Each number is 200 + 20 x the weight over the matrix's rms, rounded and kept within 0 to 999. Layers, rows and columns count from 0.

# q: layer 5 attention query, 96x96, rms 0.32, rows 0-17,32-49,64-81, columns 0-95
# k: layer 5 attention key, 32x96, rms 0.262, rows 0-17, columns 0-95
q0,196,190,190,199,207,189,215,203,178,201,197,191,195,197,195,197,219,197,200,195,196,219,209,210,211,206,182,205,182,194,197,211,193,190,195,181,201,202,194,205,213,194,174,192,191,210,185,214,202,214,175,213,210,179,199,203,194,206,214,216,194,201,204,184,213,182,206,193,201,194,185,212,230,212,200,205,189,204,200,198,194,201,214,223,179,202,212,211,197,222,206,183,199,199,200,215
q32,210,197,196,204,193,203,197,203,202,200,200,192,193,204,192,196,206,201,195,199,202,203,203,204,200,198,198,199,198,199,198,202,201,201,195,196,191,194,198,193,196,211,192,200,201,202,199,200,191,196,200,200,209,204,198,200,202,208,192,204,209,202,208,205,201,201,195,207,201,202,196,204,196,206,201,194,197,195,200,199,196,202,198,208,197,203,202,194,209,196,195,203,204,191,206,198
q64,199,168,159,232,194,201,201,231,167,209,168,183,213,174,233,204,228,159,190,191,182,244,174,201,208,227,179,200,179,176,192,217,191,206,215,222,187,204,224,192,180,190,197,212,200,212,199,187,197,224,164,214,210,203,188,200,187,180,241,199,190,210,191,176,185,161,229,179,189,203,158,217,215,222,191,209,198,219,213,202,190,173,229,211,204,186,244,238,207,195,173,230,211,213,211,209
k0,187,200,160,200,177,201,230,221,207,186,230,172,219,194,221,205,216,193,196,196,211,195,197,171,187,201,230,184,176,190,200,210,187,206,187,228,249,177,206,190,193,193,203,224,217,213,204,191,206,206,205,166,210,201,187,204,195,188,191,174,218,240,215,216,158,197,211,201,183,210,190,212,199,191,201,218,240,198,233,213,170,181,192,202,184,175,248,197,186,189,169,211,205,180,226,206
q1,206,165,176,232,223,191,212,195,194,216,199,169,187,181,221,207,221,164,194,202,201,223,191,194,219,203,184,188,210,185,195,194,186,201,200,190,185,216,226,204,235,190,180,210,194,209,170,196,185,199,207,205,195,235,168,212,205,185,254,189,184,200,209,191,196,184,229,204,223,200,171,216,211,166,171,177,185,212,210,180,189,192,209,221,204,201,227,241,174,204,203,215,214,223,199,207
q33,197,204,192,205,207,187,195,193,194,203,192,178,209,199,199,209,195,194,194,194,188,208,188,202,195,187,195,208,211,194,199,201,210,182,195,193,216,201,202,198,204,202,182,207,201,197,196,206,204,210,206,214,196,215,178,200,187,213,206,209,206,192,189,198,208,190,195,205,210,198,174,210,205,194,212,197,198,226,217,189,203,203,196,201,199,210,209,222,184,198,183,196,214,218,186,196
q65,177,174,186,210,210,184,222,200,178,197,195,163,217,184,204,193,234,177,177,183,198,210,172,185,201,215,194,197,212,197,168,204,212,223,198,211,204,216,195,197,211,215,214,192,197,198,192,195,224,226,202,194,209,209,189,196,184,166,224,195,175,213,190,188,208,191,221,186,194,201,189,224,232,195,189,211,214,217,200,183,176,190,228,218,178,193,214,220,185,229,208,207,204,228,216,188
k1,182,174,185,247,174,180,209,246,182,223,193,165,206,185,244,188,253,173,178,161,192,221,159,207,230,196,200,172,205,177,186,225,179,211,207,214,177,203,225,172,196,206,211,188,204,201,188,188,191,247,210,196,206,190,194,205,205,170,227,180,213,212,223,147,153,150,246,189,196,212,186,236,216,206,200,219,202,231,242,171,171,193,202,236,162,187,237,230,175,217,161,228,212,213,223,217
q2,209,219,244,187,189,232,198,188,191,170,165,204,183,211,176,197,158,216,236,216,235,174,189,212,179,214,180,197,206,231,219,188,192,198,187,196,208,207,210,236,191,205,216,223,230,182,206,187,193,187,208,195,206,163,211,224,216,196,170,176,213,194,176,204,209,250,198,199,207,195,215,176,224,186,212,181,201,208,206,194,198,200,167,194,204,229,187,177,206,229,224,143,155,181,224,205
q34,199,215,231,172,190,239,189,173,197,196,201,236,174,223,181,212,171,213,252,187,233,184,208,215,178,206,193,225,191,197,196,187,200,221,185,190,197,193,186,229,206,227,216,205,192,179,219,220,189,181,212,191,194,158,217,200,187,189,204,186,220,188,199,238,217,209,194,187,201,202,213,161,165,192,198,221,202,197,186,226,234,243,200,183,226,197,169,147,206,201,197,175,176,202,180,204
q66,209,209,241,194,203,234,184,176,199,177,199,215,174,232,181,212,175,210,212,216,221,159,222,207,194,189,223,200,202,234,201,197,202,197,201,175,240,199,169,185,213,193,218,194,204,187,204,218,196,173,224,213,198,191,179,226,221,229,175,191,212,205,209,231,204,238,194,216,220,182,214,193,171,161,216,174,193,187,191,193,227,193,165,192,191,204,182,170,207,203,214,170,179,214,163,200
k2,199,224,244,191,211,199,199,146,242,167,207,197,163,258,160,249,155,249,214,244,247,156,247,177,185,197,200,194,196,204,185,173,186,196,233,157,241,180,220,205,184,192,208,183,221,170,216,208,221,180,238,179,207,232,226,227,203,247,148,205,202,195,175,231,248,261,154,199,215,157,229,177,166,151,214,186,183,156,172,202,224,205,179,178,233,196,165,191,200,196,254,148,212,213,186,148
q3,188,146,245,196,218,138,202,190,209,205,198,223,178,184,214,216,212,214,194,207,163,203,200,216,237,209,206,181,192,165,199,184,183,216,178,194,179,175,216,209,204,198,208,218,204,182,223,174,197,223,221,218,176,216,222,209,171,157,250,206,208,184,213,192,178,173,203,178,180,224,187,183,178,240,204,193,210,160,226,190,202,199,205,204,193,214,184,224,221,204,242,215,232,199,200,195
q35,193,209,170,205,227,196,156,188,200,158,144,194,202,217,196,192,184,177,207,192,217,207,202,201,180,163,187,227,197,208,191,202,220,216,183,175,174,181,199,191,208,223,175,210,189,193,215,217,179,204,225,214,197,211,209,227,198,192,213,202,192,210,201,223,212,221,211,201,179,180,211,195,154,199,204,242,206,181,194,225,216,213,209,178,223,207,210,200,224,171,197,218,216,223,234,199
q67,177,171,206,181,201,198,231,197,222,227,248,224,187,154,180,197,237,167,178,202,201,195,231,208,221,175,203,178,195,203,187,176,185,224,194,195,247,221,177,184,192,182,224,227,190,196,215,184,177,206,242,198,224,202,197,193,213,167,239,229,205,208,223,199,181,188,194,207,169,182,223,236,192,211,208,161,198,229,225,195,197,187,223,182,195,186,205,210,159,202,202,173,224,183,199,186
k3,236,221,228,211,199,175,207,164,202,201,234,205,178,208,203,235,182,226,207,219,209,170,179,188,199,171,220,214,185,235,205,177,204,204,210,184,199,179,198,205,190,183,197,204,218,203,196,215,193,200,202,173,198,185,186,219,174,211,202,173,210,187,196,224,227,230,190,164,186,205,201,182,215,207,217,180,227,186,208,197,184,210,174,184,215,199,196,183,221,177,226,181,215,178,207,181
q4,207,200,192,204,222,208,193,190,189,212,198,210,190,193,200,214,205,179,186,224,209,201,209,222,195,219,199,212,169,189,171,192,199,225,210,175,234,156,217,181,233,202,184,200,192,226,186,231,185,192,183,201,205,219,225,180,185,215,198,201,234,188,235,191,195,198,209,223,206,170,200,181,146,199,219,195,192,181,164,199,213,191,201,210,196,187,230,200,203,178,220,207,204,242,195,181
q36,211,238,196,210,174,203,222,207,176,231,199,187,183,221,192,218,205,230,203,188,171,208,218,226,234,179,193,235,188,211,178,202,238,196,180,176,199,148,203,202,223,221,177,197,198,183,184,187,185,180,191,223,165,198,185,204,229,205,199,203,191,155,153,195,201,239,206,232,200,183,172,208,172,205,264,202,200,213,195,214,185,227,204,189,219,198,161,226,178,160,216,204,229,236,185,150
q68,217,208,207,175,188,194,218,207,231,197,173,191,179,207,200,212,200,210,206,216,204,186,198,178,162,205,173,208,211,207,209,187,181,201,217,184,172,212,212,180,189,192,188,207,234,208,194,210,190,200,191,187,199,214,229,206,184,188,197,225,206,211,189,206,193,201,209,207,205,191,191,166,228,189,210,227,192,193,189,198,193,207,222,227,201,208,185,196,194,208,237,182,191,185,199,191
k4,173,204,226,224,210,183,194,200,208,218,189,179,182,223,206,232,211,195,195,228,199,192,205,193,217,201,205,218,211,214,215,159,205,177,215,186,174,214,199,180,201,161,180,182,197,228,158,227,216,209,218,239,189,169,188,181,175,220,225,237,185,188,199,190,196,190,186,187,199,207,157,202,189,204,201,240,211,183,214,191,188,196,220,206,191,177,201,180,197,204,193,222,193,207,214,225
q5,229,187,167,234,197,208,173,228,208,222,217,183,212,228,197,219,253,195,181,193,191,244,178,174,239,206,184,173,197,181,190,221,174,210,179,202,190,175,225,187,177,199,211,238,199,193,208,205,239,173,219,189,180,180,212,210,195,167,205,247,196,179,186,171,200,165,234,214,194,207,181,174,196,206,185,235,223,176,203,236,238,185,209,160,196,160,216,209,219,159,182,193,256,185,203,184
q37,190,203,222,183,224,212,197,194,212,183,214,207,217,205,194,216,214,188,220,218,191,189,221,172,167,183,193,163,206,196,196,213,179,240,201,206,196,187,181,221,168,165,243,206,190,213,238,234,230,213,209,165,188,207,241,207,202,192,201,202,179,204,202,213,188,181,216,192,168,168,159,195,208,216,204,191,161,229,197,211,190,204,201,204,206,201,189,209,206,212,183,204,194,163,225,197
q69,204,197,164,179,199,167,194,244,220,207,256,226,182,207,185,197,204,177,186,215,197,176,192,163,193,208,203,221,200,185,187,184,194,213,184,162,156,178,186,186,164,218,201,227,235,201,184,225,165,219,209,170,216,175,202,217,183,191,214,181,182,222,185,208,216,187,211,244,180,192,193,201,191,196,183,230,192,224,189,262,198,211,257,213,168,210,206,209,226,223,184,161,226,211,229,207
k5,204,219,200,175,219,216,175,202,179,212,213,189,181,203,190,232,189,208,214,204,199,223,197,190,186,196,162,197,229,169,185,199,218,180,186,197,195,244,220,181,194,193,174,187,208,181,260,204,178,204,192,200,185,194,177,199,187,211,198,218,183,195,169,191,198,182,215,208,199,164,216,205,203,216,183,215,212,202,214,214,200,209,219,191,214,204,171,194,212,201,211,211,230,194,236,195
q6,186,163,182,227,219,208,205,206,214,174,194,201,162,180,228,184,189,192,203,240,193,201,211,194,190,193,198,193,177,230,185,211,165,179,214,202,279,201,184,204,227,161,197,188,229,210,202,220,189,202,182,180,183,233,172,218,210,201,215,211,217,205,214,211,174,204,172,198,226,191,201,186,182,209,170,186,201,216,193,186,217,198,228,219,191,185,210,218,205,192,205,177,192,202,200,194
q38,184,227,236,220,217,230,198,185,235,237,198,195,208,159,204,197,182,224,190,209,222,213,240,180,205,185,237,159,175,205,197,200,237,212,185,204,221,178,218,190,186,150,176,182,226,161,170,229,205,198,188,191,208,191,196,166,168,206,199,173,159,190,226,192,210,241,173,180,210,151,176,222,203,141,224,190,195,195,228,181,224,220,221,171,239,175,194,249,187,205,188,208,252,208,217,174
q70,214,189,209,219,189,215,209,187,192,187,215,220,199,196,214,195,246,179,221,236,206,218,219,205,160,183,217,192,197,184,167,170,187,179,193,220,232,164,202,206,220,177,225,233,205,208,233,192,199,211,169,172,207,207,190,221,178,181,207,205,187,235,213,207,178,240,211,178,183,226,213,193,218,192,208,165,193,197,199,199,203,164,192,164,224,157,222,220,209,171,187,216,189,158,206,210
k6,213,186,217,182,152,174,199,226,237,170,197,209,191,216,193,222,220,205,183,235,237,209,204,196,198,192,196,190,208,228,229,197,161,197,212,232,172,179,203,205,195,213,186,216,190,207,208,185,209,214,192,200,181,209,191,183,179,221,183,239,190,190,182,230,160,206,204,196,206,182,200,178,222,202,217,192,190,167,198,199,209,184,198,162,248,217,207,208,194,212,200,184,199,182,203,212
q7,212,205,181,214,191,223,218,211,167,183,187,209,206,217,224,244,183,238,185,184,191,211,185,188,204,232,215,161,205,174,239,202,193,180,160,186,139,211,228,195,205,219,184,203,207,203,216,206,217,207,197,209,227,180,257,214,177,225,209,193,197,204,165,198,216,176,199,194,203,169,181,249,189,196,223,179,199,195,199,205,182,229,190,239,213,212,167,204,174,218,205,168,196,194,133,196
q39,209,214,185,198,203,189,193,204,189,185,186,225,203,224,206,229,203,220,184,159,199,206,208,223,190,214,227,226,189,198,198,224,236,207,202,200,219,207,183,210,222,177,228,197,176,206,233,200,181,207,218,216,214,219,215,176,219,190,188,205,216,190,227,174,194,160,191,205,203,174,201,184,207,242,171,176,203,228,212,176,161,194,191,215,188,220,194,178,194,197,193,173,179,166,180,223
q71,186,202,202,207,236,187,197,178,208,188,169,169,240,234,234,195,160,191,220,171,197,191,152,191,207,196,218,213,227,200,210,216,197,222,212,221,195,196,196,207,223,221,205,166,195,169,189,207,183,168,199,183,179,216,201,195,267,208,202,167,203,189,193,174,214,224,169,211,225,180,216,168,179,232,183,200,162,228,218,190,192,204,195,216,219,200,193,206,224,188,201,213,196,226,183,207
k7,208,213,225,182,196,226,207,193,180,214,171,164,199,210,203,192,172,201,209,187,225,195,179,205,176,213,185,165,197,188,202,217,204,187,224,216,209,206,188,229,194,196,192,199,208,198,193,231,209,230,187,188,214,193,172,190,214,200,185,197,198,213,215,209,192,199,215,228,236,232,200,221,225,211,190,212,198,196,200,148,184,197,141,243,167,220,188,194,188,209,223,183,213,183,188,182
q8,244,192,182,192,173,187,193,204,208,178,189,208,184,212,179,203,202,217,213,223,199,201,211,194,185,184,212,194,173,207,234,197,186,185,216,194,222,170,188,208,196,230,190,205,212,196,221,179,200,214,198,178,208,184,206,225,207,200,181,215,236,213,226,214,193,195,213,213,192,211,185,207,196,205,209,212,205,201,194,217,197,196,163,207,173,207,225,183,178,180,202,171,186,164,212,216
q40,209,205,198,193,191,195,205,191,212,198,200,202,187,206,195,192,208,201,195,200,208,197,201,199,204,202,203,192,199,197,207,203,194,210,209,202,202,203,197,209,192,194,207,200,193,201,209,195,204,203,202,214,197,188,216,191,206,190,199,198,197,191,205,198,195,200,191,193,195,198,213,200,184,201,201,213,198,185,206,198,203,186,196,197,198,186,191,204,218,200,208,201,195,190,214,207
q72,216,196,186,226,198,206,214,191,194,205,176,188,208,197,220,208,240,185,192,192,182,219,186,192,193,237,195,203,212,188,199,209,206,181,206,200,211,209,206,189,192,191,173,189,205,199,189,201,186,207,180,206,200,224,198,181,185,203,209,244,194,202,184,177,185,186,179,184,197,211,165,213,213,207,203,181,193,210,202,201,193,175,204,201,192,199,236,217,198,193,199,206,205,213,222,206
k8,177,171,147,215,176,182,212,224,177,229,194,197,209,178,215,209,260,174,152,160,164,195,182,191,228,203,227,190,206,172,203,211,185,169,159,229,216,223,193,203,174,157,213,181,190,221,162,210,196,238,185,224,217,205,179,183,182,164,231,205,215,199,238,150,149,156,224,152,206,206,151,243,228,234,172,214,211,251,237,187,176,172,222,232,178,217,228,226,180,237,196,265,213,219,247,211
q9,183,192,211,199,204,166,178,236,188,189,200,197,189,253,171,241,189,212,196,191,175,188,191,195,157,200,198,239,186,218,209,221,195,218,164,156,230,239,177,190,212,201,154,175,192,216,195,236,192,208,160,221,177,185,239,198,185,252,173,229,224,189,228,208,189,205,215,193,231,168,194,217,214,197,197,186,151,211,190,189,207,225,182,224,155,208,209,178,221,248,219,207,174,195,183,213
q41,220,191,191,198,194,197,190,214,202,206,203,203,192,215,186,206,190,215,203,196,205,201,204,206,188,186,193,192,181,210,220,212,174,199,187,170,204,198,201,200,191,201,181,183,200,224,204,194,185,224,206,199,210,186,239,214,196,231,177,199,226,208,234,196,185,208,214,184,186,203,179,210,207,218,188,198,188,188,200,215,185,202,213,192,201,202,190,173,213,219,204,203,204,173,226,191
q73,192,207,172,192,205,174,212,209,206,214,216,197,206,180,188,190,210,195,191,200,191,212,194,208,170,205,216,197,208,182,197,213,188,201,207,195,196,192,209,168,213,192,207,194,186,204,210,196,208,219,213,190,189,210,183,206,204,184,197,188,167,193,200,191,210,203,205,210,200,199,191,213,218,221,201,188,228,208,196,197,205,199,209,192,201,194,210,203,212,207,202,211,210,177,215,197
k9,209,205,190,174,227,185,239,212,177,212,198,197,193,204,206,201,229,161,168,199,207,224,222,179,231,223,208,207,224,196,174,169,210,214,211,175,219,206,189,187,210,228,196,195,206,202,182,186,208,179,204,220,203,204,192,200,200,208,196,218,173,156,197,184,201,196,198,182,180,184,176,204,193,179,205,176,230,196,204,215,202,203,189,195,202,158,209,211,204,207,232,212,214,224,224,193
q10,209,186,193,219,223,205,195,189,187,177,188,215,206,192,218,190,234,175,202,189,194,199,174,200,254,209,218,209,201,202,198,205,228,219,201,207,182,193,199,193,195,183,210,176,191,185,204,211,210,208,204,200,186,211,214,202,204,206,214,201,204,170,199,217,181,189,192,210,177,225,205,176,198,220,196,226,205,194,163,194,216,215,204,206,174,181,189,201,198,207,195,205,200,191,189,201
q42,205,166,203,201,179,196,218,195,187,199,202,170,199,169,204,144,234,189,217,217,188,203,169,186,241,193,214,166,195,195,227,196,198,211,207,240,206,225,186,196,219,159,204,206,169,186,215,197,193,188,165,183,216,199,213,224,203,179,196,218,222,231,199,163,158,192,199,199,208,239,216,222,249,239,188,209,199,179,177,180,180,191,218,221,227,186,185,219,232,209,168,202,207,185,207,217
q74,197,199,197,208,206,203,204,184,197,175,203,199,211,184,197,187,208,212,212,177,188,223,175,206,198,196,205,186,199,169,200,223,213,213,221,206,196,177,206,230,198,215,204,205,215,197,207,206,201,241,188,202,215,212,205,218,176,169,213,215,200,205,187,198,185,178,253,212,162,197,201,190,196,195,219,226,208,200,216,173,187,217,198,204,159,186,194,212,184,172,216,189,175,192,226,200
k10,204,189,194,199,173,205,190,219,205,202,196,156,200,184,219,178,196,172,206,174,184,232,150,226,206,180,224,245,191,188,194,224,204,227,187,209,217,216,190,203,222,217,192,195,194,188,189,190,182,237,190,238,197,200,206,202,196,209,225,191,191,205,211,173,182,177,224,214,198,184,196,233,234,186,201,201,171,203,204,182,186,236,181,220,188,211,207,216,193,194,175,201,198,224,221,212
q11,208,227,218,185,207,216,206,204,188,204,213,218,170,216,187,197,188,222,219,222,175,178,190,177,171,204,185,193,202,212,214,200,208,208,196,173,224,189,194,210,202,210,189,207,210,151,217,173,179,208,209,191,198,212,222,198,219,223,168,204,228,193,209,206,204,217,170,209,182,208,223,175,198,214,210,186,196,213,189,216,221,188,185,208,175,224,206,192,208,184,222,165,204,185,209,175
q43,175,238,199,184,226,201,205,150,201,186,194,235,178,220,204,193,190,227,225,185,219,175,200,218,179,200,193,271,212,201,180,203,204,204,203,180,215,203,193,210,194,235,230,199,215,166,214,201,226,179,222,189,180,186,223,223,215,210,186,204,207,192,176,227,225,261,183,206,189,202,194,137,166,183,216,214,215,198,200,205,232,224,173,163,234,210,160,170,187,158,186,161,219,184,185,199
q75,211,213,218,202,225,205,189,191,214,197,210,209,190,204,174,226,197,216,223,216,203,172,217,217,189,190,215,202,214,214,184,185,210,217,194,175,226,196,183,191,201,201,188,199,212,183,231,183,189,205,213,188,201,213,176,209,234,224,180,223,205,185,186,216,199,244,194,195,188,186,208,189,170,196,220,187,198,209,173,198,215,205,188,173,189,220,201,168,189,186,196,180,179,176,194,200
k11,221,240,251,175,246,215,191,164,183,191,213,199,180,224,156,212,172,223,207,237,243,199,211,170,196,186,168,190,186,213,191,176,234,233,206,163,196,208,192,239,212,186,166,218,199,169,217,195,217,164,223,216,182,189,181,195,200,223,161,211,204,162,164,214,263,249,201,214,202,181,215,155,221,177,220,231,192,189,152,208,223,227,187,171,226,190,172,170,203,195,240,158,220,220,193,163
q12,239,214,180,227,191,200,185,202,224,233,180,177,201,213,203,217,184,210,199,180,207,209,243,199,224,211,190,194,210,211,229,169,201,212,174,203,174,220,210,198,195,206,185,188,195,223,165,166,214,176,208,207,174,188,221,181,185,233,193,211,188,200,216,206,190,174,212,197,205,194,199,230,165,229,197,208,186,161,177,207,210,241,206,162,184,173,184,201,234,210,206,210,206,162,164,209
q44,231,221,218,202,206,194,183,217,202,206,192,184,207,184,166,218,152,218,176,189,173,234,173,212,179,192,167,213,207,190,204,204,228,210,206,141,246,193,198,184,233,239,175,213,214,182,203,199,215,192,198,219,189,232,225,173,177,240,187,160,192,214,190,237,238,218,192,220,199,179,190,231,200,183,194,175,201,226,192,199,215,222,160,172,203,232,192,195,200,182,219,200,173,215,178,177
q76,189,207,180,224,194,195,179,178,176,197,221,188,213,203,202,199,172,237,204,196,211,198,188,193,226,209,203,170,190,197,197,193,226,199,187,187,191,213,234,211,207,205,180,201,210,196,180,204,203,192,192,194,217,198,183,192,184,196,182,217,176,193,222,186,225,195,194,217,197,190,208,210,166,222,203,187,208,208,221,201,224,207,191,158,214,178,209,221,217,220,192,207,207,206,207,198
k12,182,189,192,210,180,146,195,200,181,181,223,209,197,179,218,205,210,199,186,213,183,193,213,213,211,188,218,180,230,207,234,203,200,181,209,187,187,208,182,185,191,164,207,169,168,241,200,208,188,239,195,198,236,200,215,188,174,189,205,214,189,194,214,165,200,187,185,192,218,197,179,224,206,217,184,170,206,198,202,188,208,210,185,199,212,206,223,188,215,224,214,258,216,182,240,185
q13,213,240,222,177,181,171,211,223,237,233,189,170,207,183,190,163,232,245,204,237,212,177,188,219,178,201,203,208,237,225,196,200,216,167,223,204,198,232,196,186,202,201,193,153,201,207,195,232,179,233,194,216,188,179,204,177,200,179,189,208,161,218,159,165,196,238,193,198,231,188,207,201,239,161,175,184,223,176,217,193,190,180,184,184,213,179,183,189,178,218,237,192,201,219,213,180
q45,200,194,214,210,218,166,198,191,172,205,201,197,194,207,208,212,221,214,163,237,181,199,166,166,203,177,176,204,191,202,239,228,168,194,170,219,181,222,217,208,217,208,200,173,204,185,210,146,198,172,207,177,192,230,246,164,187,147,246,207,203,212,192,192,192,241,183,146,216,181,200,179,196,204,225,215,240,212,184,224,237,181,228,228,188,199,202,191,183,212,226,249,200,199,209,183
q77,215,218,202,212,206,187,218,202,177,175,191,203,187,215,190,163,252,211,225,236,211,208,184,161,193,221,228,213,200,187,194,180,192,168,227,207,208,202,194,158,220,196,187,201,213,197,219,201,209,204,210,203,233,203,182,182,188,160,185,217,180,233,213,225,183,199,216,185,220,210,189,197,200,198,203,188,211,174,215,194,191,159,197,192,206,191,201,193,200,191,211,218,222,198,180,195
k13,191,174,222,249,220,218,199,201,226,160,214,179,200,225,229,160,196,173,236,216,190,209,192,168,177,169,211,212,161,172,208,227,198,203,153,201,198,225,213,167,225,230,193,194,205,210,226,203,200,214,218,177,242,165,176,190,200,219,182,144,214,219,205,213,209,231,224,177,196,231,199,181,215,183,205,221,182,166,202,170,204,192,196,212,218,205,201,211,203,190,218,196,219,230,170,198
q14,198,222,203,194,205,230,199,203,203,215,185,210,214,211,214,245,183,229,181,186,191,153,198,181,187,236,219,231,188,218,162,197,229,181,199,193,201,179,174,182,177,207,205,151,209,201,215,204,185,223,176,193,187,204,237,202,194,216,204,203,197,162,209,221,218,177,187,212,188,204,192,227,171,205,220,196,172,201,209,200,198,183,204,220,187,197,234,236,189,190,171,226,174,231,196,193
q46,216,168,189,216,178,175,173,217,204,164,204,172,201,207,236,220,185,183,181,194,249,232,215,204,145,179,188,208,175,230,191,196,176,183,220,207,214,196,183,196,220,256,177,198,194,216,200,167,163,250,222,185,207,178,244,193,179,219,162,191,224,222,228,242,186,203,235,198,182,200,158,185,212,191,232,198,184,193,190,162,231,196,199,225,181,204,249,209,147,266,201,211,203,200,190,184
q78,183,210,173,214,203,188,175,187,219,220,159,203,206,199,193,221,196,197,214,207,179,217,207,189,196,206,213,209,184,205,169,203,191,202,198,207,189,197,215,179,209,215,203,193,254,212,194,201,191,180,168,210,178,240,213,201,179,230,199,216,206,177,179,199,184,204,216,195,210,194,188,196,209,206,226,186,214,189,211,190,188,203,186,207,181,200,200,194,227,219,218,196,195,203,193,207
k14,206,203,198,216,196,144,169,191,191,173,200,202,193,213,178,213,186,205,212,227,183,215,227,178,152,216,215,205,211,205,179,160,216,202,209,208,206,169,197,242,199,212,186,223,238,193,203,179,197,209,180,185,189,205,217,216,188,201,192,177,231,195,227,202,223,212,247,210,207,218,182,228,199,180,212,202,171,210,193,181,165,223,210,183,188,201,196,225,202,209,199,170,194,189,220,196
q15,191,202,194,200,184,172,174,230,167,225,225,219,179,202,198,259,148,190,209,185,156,247,145,209,199,193,211,221,202,178,204,207,207,175,151,187,208,206,229,170,173,228,187,186,220,195,201,189,195,200,181,230,216,187,195,231,172,211,208,198,207,183,171,215,218,203,214,229,148,202,165,221,207,179,242,203,186,209,219,267,215,196,184,242,205,219,198,188,220,184,223,199,214,191,201,159
q47,169,224,184,192,204,193,196,243,202,215,177,177,199,210,171,225,201,194,195,186,184,231,213,193,214,205,223,213,223,228,208,188,178,170,174,194,212,208,220,196,186,201,214,165,161,207,204,196,186,182,215,191,209,149,176,198,189,187,215,200,187,203,238,217,216,178,223,173,187,210,205,213,156,166,242,183,157,205,236,238,206,231,208,210,214,191,181,192,203,211,184,236,231,194,184,193
q79,222,171,195,205,192,226,215,233,225,192,172,198,201,188,200,175,161,191,204,193,223,220,167,199,220,205,191,187,191,181,222,213,186,218,212,200,209,196,230,193,220,205,195,175,188,182,195,221,198,195,210,197,204,172,202,181,208,219,198,223,173,206,229,201,232,195,224,201,190,180,183,194,189,198,212,207,169,213,179,221,205,208,181,189,232,213,182,207,182,204,185,191,199,167,238,174
k15,211,202,167,219,203,172,158,202,209,225,210,163,196,183,211,184,197,173,216,226,222,200,247,227,249,226,178,217,184,210,205,176,203,203,205,199,234,201,204,214,209,207,201,231,207,185,175,194,200,206,174,207,197,197,196,170,233,237,201,209,186,206,242,167,198,212,203,188,171,143,215,210,211,221,181,204,193,187,197,187,191,196,171,163,222,207,189,194,194,196,212,194,197,193,200,196
q16,254,209,204,170,151,190,207,204,210,191,201,197,195,183,214,203,225,231,180,187,218,213,202,217,183,190,239,199,253,178,227,184,212,200,178,181,188,219,209,196,176,194,212,189,202,177,172,216,182,193,214,227,157,202,185,216,206,198,193,222,184,232,211,181,234,179,213,208,171,198,145,219,191,247,170,197,159,253,229,184,157,214,187,213,210,191,180,190,197,218,181,213,280,146,185,191
q48,221,202,190,223,186,202,189,193,210,227,195,159,226,214,203,228,206,231,171,182,218,192,216,218,184,213,196,198,196,203,223,166,190,219,205,195,196,187,211,198,162,196,204,193,215,200,230,218,216,190,158,209,175,206,228,230,214,171,249,178,163,217,206,204,229,193,191,203,159,197,167,198,204,173,200,219,183,204,223,205,205,191,186,207,201,197,171,209,191,204,187,177,208,171,228,216
q80,170,212,216,201,177,208,193,204,219,210,180,194,191,188,214,215,175,225,199,226,155,183,212,236,215,196,188,216,191,199,179,216,192,205,141,215,213,222,236,229,205,170,163,199,210,197,182,191,224,210,210,200,176,202,206,200,217,209,199,197,194,170,181,199,189,182,231,215,210,182,190,226,210,179,211,188,186,193,239,201,179,227,210,190,217,217,224,216,170,181,193,186,225,194,178,221
k16,232,195,194,174,182,224,190,182,226,203,196,211,208,188,215,196,157,195,213,215,205,213,216,204,186,183,165,187,188,228,198,195,218,187,227,179,229,198,208,207,198,203,179,217,196,188,185,208,180,207,217,221,224,220,203,242,191,191,176,227,201,205,135,207,193,212,179,202,229,183,194,210,184,217,207,188,181,172,173,232,211,135,238,211,190,176,205,226,180,181,219,181,200,222,200,213
q17,180,196,204,195,197,193,199,199,198,228,195,204,218,254,195,190,203,183,211,222,177,197,199,192,192,224,211,197,215,207,212,180,212,185,235,196,189,189,217,207,239,235,172,199,165,209,185,185,172,202,188,210,188,192,203,212,197,182,204,210,221,199,198,207,151,185,183,183,180,219,197,232,188,209,191,184,203,221,202,214,188,218,243,191,205,229,199,198,189,148,179,184,215,179,211,205
q49,214,242,163,213,187,173,216,249,247,208,194,174,206,226,191,193,197,226,222,241,208,204,213,182,211,182,173,158,214,182,215,202,188,178,191,232,182,204,191,229,223,206,187,200,186,214,189,171,206,204,217,232,198,219,195,177,172,238,184,220,186,204,162,169,183,199,174,170,207,193,166,235,205,218,216,168,194,195,182,190,185,177,235,202,182,201,214,227,173,203,210,191,234,194,183,213
q81,200,189,170,199,179,183,183,210,210,208,179,198,223,200,202,202,211,191,195,196,213,192,220,183,207,195,226,191,221,203,216,211,212,183,199,196,197,190,192,194,198,211,180,175,205,146,212,162,227,221,197,212,204,222,200,227,199,197,194,222,193,199,214,175,221,209,221,212,186,235,242,195,225,183,190,193,211,197,192,190,209,179,206,188,200,198,184,197,182,228,212,195,193,185,215,184
k17,197,209,217,186,178,201,183,203,207,174,186,170,207,198,250,194,213,199,180,221,204,170,191,175,185,205,222,199,190,206,214,200,197,176,212,199,199,186,182,215,215,176,165,203,182,162,204,134,217,227,191,229,190,198,176,172,204,168,219,215,223,216,240,156,190,189,200,218,221,204,230,175,220,227,211,210,229,170,218,190,219,246,183,195,202,208,215,207,205,258,215,224,185,223,172,166